Weights of a small GPT-style language model, trained from scratch on English Wikipedia.
Size: MLP 2048 GELU, vocabulary 28555, 39.9M parameters.
Architecture: no position embeddings, biases, ALiBi.
Training: a variant of SOAP for these matrices, 927M tokens, 3536 steps.
Each number is 500 + 25 x the weight over its row's rms, rounded and kept within 0 to 999. Layers, rows and columns count from 0. Numbers have three digits each. The size before them is the row's rms in percent of the matrix's.

# layer 5 MLP up, 2048x512, rms 0.0547, rows 1343-1385, columns 0-63
093:501504539420479553523476485508488499488484491491517496539465506490481496524499496480524531484493483453539478468448485446475489541507503519519472509490454470461531499518528507511503530534514489
096:483505504494496502539507508510504461465507487509505516492499518476500506515508470492553511482484517502508554508513490476517496487512530527542519491519483466499488470469495474516526495485458500
102:484500494502473535476524468506515536529519522521514509497495499500460512468497487498458514493530475487507534556468512506478509500482519492507446468481511507511507447495472504481546511561495527
105:480465462544489512510502479485526510517497497508534501504470458538447539468544518524481517480479548511521485475479487499458498458526520572525502484490494541474510495519524507506508493439452502
098:508519540522555449487514534493510502517525564548471550546495470496487541505501491480494507504547517488552497496447512519450500462513496498470502525495530542536512509543477494486469461499506507
098:515504497508505530464488542508520468530461510502447476537482444490482509491519532476475482514520432482490494511509470491525492484502451516516481519506519487501497521488523490469518467501502498
102:458482521498474469524513485497483462530519536502504493441517510487435498491495501458507544481478463497485509512472488473488484530500511503492515526485519459532529518478468516506506482489497557
100:463463509475554548487531483468506501510448515463517491507577520510502487469512515479497508513486479504529488519507476504507528494488469516497516491488526536515513468499480524496509484444561493
099:496485479480498544524522464515491547501490522500473474540493485510498511521491457501492534529478549514531525442553535503495497577495499550502512493531496534470502496584471488479516494532530488
095:532483478525499516494501519492486498539500455525485525506505509530494492507490501507520459508495481510498510509475504521511447467492486485487501484501528505514550522495522532515447469544478475
108:482497529521520518511557491494493516529508496495529496505489519510480481507478495513488510489459514450522547495511494481531470470535481499445491513511483530528557516533458491539523521505515515
106:495503460474500508534504496543495486504488555450487535509505534490479519501521478454467533493525453491484524541531504487484463497521468483492485470516530463535523520477535495504503474502475481
095:496487494475524554465509510531484549492535512480498494518473528520489496514482502514460515493493467512501501463468509457490470532511468482514498516529508506477474513519505490467483490483544499
112:514478504510518499545481523487486499538485486486507459468490492485529518484448529490463508492534462481480500520525524506540484523531515498478535467506437485545513461484496489474513506461481506
095:519472474503473493488524499465519465510486491521498479489504487557483477544512506467497485511500538503510473512486483517471503509459495469538479546467530468480471543531525480484482489500530500
104:497495484499482470473521496536505460513455516477507479456467450515462485481497470503471516528534464496514536439502470455445573511482503488516501506511495501491492481550457516494497490504470515
103:440485510517511542546514512470534527533484472498456512464477488494495531513522463468523499552467524492519511532480487493495515455499469505479493505526481509451510514506489473501504466482525502
121:467466484509499508495524498503510479467490564482505503476473501489506508507508473485454541494519464496460491497506495496508509514487527497519501479533519512475481535476488497486499485476504507
102:462492536524493508472498462515451478467488494570488530486464497466465533479512541522475482485532492493541528516523446491491499493481535483504477511519485509493522466510482552569529529471446526
100:498531475499488508473493531432471514493521468526517489526513515518488464489518494512506509533526484553496458491492497491513519488547490488517484463461498481450489460443490531475523505525502490
106:491464473493551496536482491504552527488459509481510470484500505532514523507500454494465536504526496545478500566501535486461528465515528510430485479506496516514497522520493503495529500485508509
104:459483509557507475500517495485486449507516496483506492516473479504439523463444494468556520502513498489482485525503502557507485501503504487478482513530509523494522496488497477505466509491496501
104:510455498488512529443499525487549500493493490499494490516483475492501489528510530502508531505426557498507485487521515497551515505487505489476489524489494501540499500501487487474489511489526481
115:502531530462480488515466507501513519523472543496522518490489505567518478511527489468488490513519512494516497554513478470538475482506492528493487523469457478511443521479492502484522496523518516
099:533525469514510506504471469503508534474459512521522500528460495508515513527515491511499505491458512480458537483464502478515503535532490482501507520510473473528496491481498519471526551482503495
102:543510480501504482471514504495512497517524523460545456575525498516519489463484477477504509501458496566458503532503524500542509451536487512497514502494517476524558535493462500492479511553487500
106:485484552455505481502530496476490554461506526510476475487472535504479473523524511472488517537515518475445525479496492472487500531506505497505489452545473500501502535505492495481519487492501444
098:488452532497520558494540511496488508478514473538514501497490485513496493502508444525495503508576505481501482514479519529519549466518507513564515513483491515500510529492505472518509504512473509
100:488507494502484475540496479517482474527491516475523510468525479484478519495478483500461539478512455534483501518471508553510504502496506458507499520506466505488533499446477520521502526498476498
102:550502495479501520547467452497489515454524477450504501522511507534486514456514475470511501496522529504528484461466526506527452469510513518564491479502521475490473575469514469488540535473512503
105:497509506534566505499490511510505439529515493493535473499489507535508511463499525486544481511504501484517484450509500477529502472477496556509503470505489505503515475469479512531486486506515519
090:481479508473479514527513468499536471475508542497514493528484476525518487474512525502502536536520543469485474497511509465554515492500541489461504489471529471502509517482504493496487520531502461
096:495463511470481472443475477507522536514502480480492513483483517502494482525470487486493507505516511458459478512492496542453500462478491494496534484462478500546508474478544532507509481532520480
106:534476456524480535467540528523497532513540511513479492483454566513490529475437553520489566499517501515471488463453501457505501500535509538484541482499468568504482492503482529518489483525474549
098:504493484441536511512482481484511510576503476475537512490492499498515448471457495524523478488511515522523480501496452497520507519529547477504478479521516471482555527504527479479514520490526512
102:499465495485502470497489478528511561492477493484504476507500531499487516529490488594532447472515470472464514514493521519500510453553460495486474513491439495496513479514508472481527538483496537
100:482531493514466534517482478514508475502473507423499466529484532524511498484480547497529530521539480527541471535554476495528521522499505522529516524505443477463490469526483553521517498481460483
101:501541544563459510475464506522478499512488528490513466478491511520500479514526524481488462538510507466522504458480499471515490554527481529538485523514526481509508504504495494490498484535524499
098:508458456490480497520476446528490491538537504519563495515503489512532484541467474510556494478519515474503519516477511556523490488521515508497496464537527464519470555508481500464496466498452470
103:517510479523508494500482539506507473517434524519534484540482499522478491481526520458531493495505506485509509520451497531528466536518498528504468487464513505480520525530471483546475515546476489
100:506526541461485530475506526469510490530543479498545445497479525526493465507513550508515544516493437526519489476501518531526494485474494512469463510470496510488461521520454479508494480526453519
100:500476494474526550497443512462499514465524478508540518499495510527510490514501515538445487452541459483554499474497470518470461478493516461487481494490517494464492518493545495499486451495496498
101:507529486496526496479491512511516510534533482476498492507497527523489504481535490487477501499479507512498481521489492477540547512526475508491524490524470533531526507518470523482505503477466503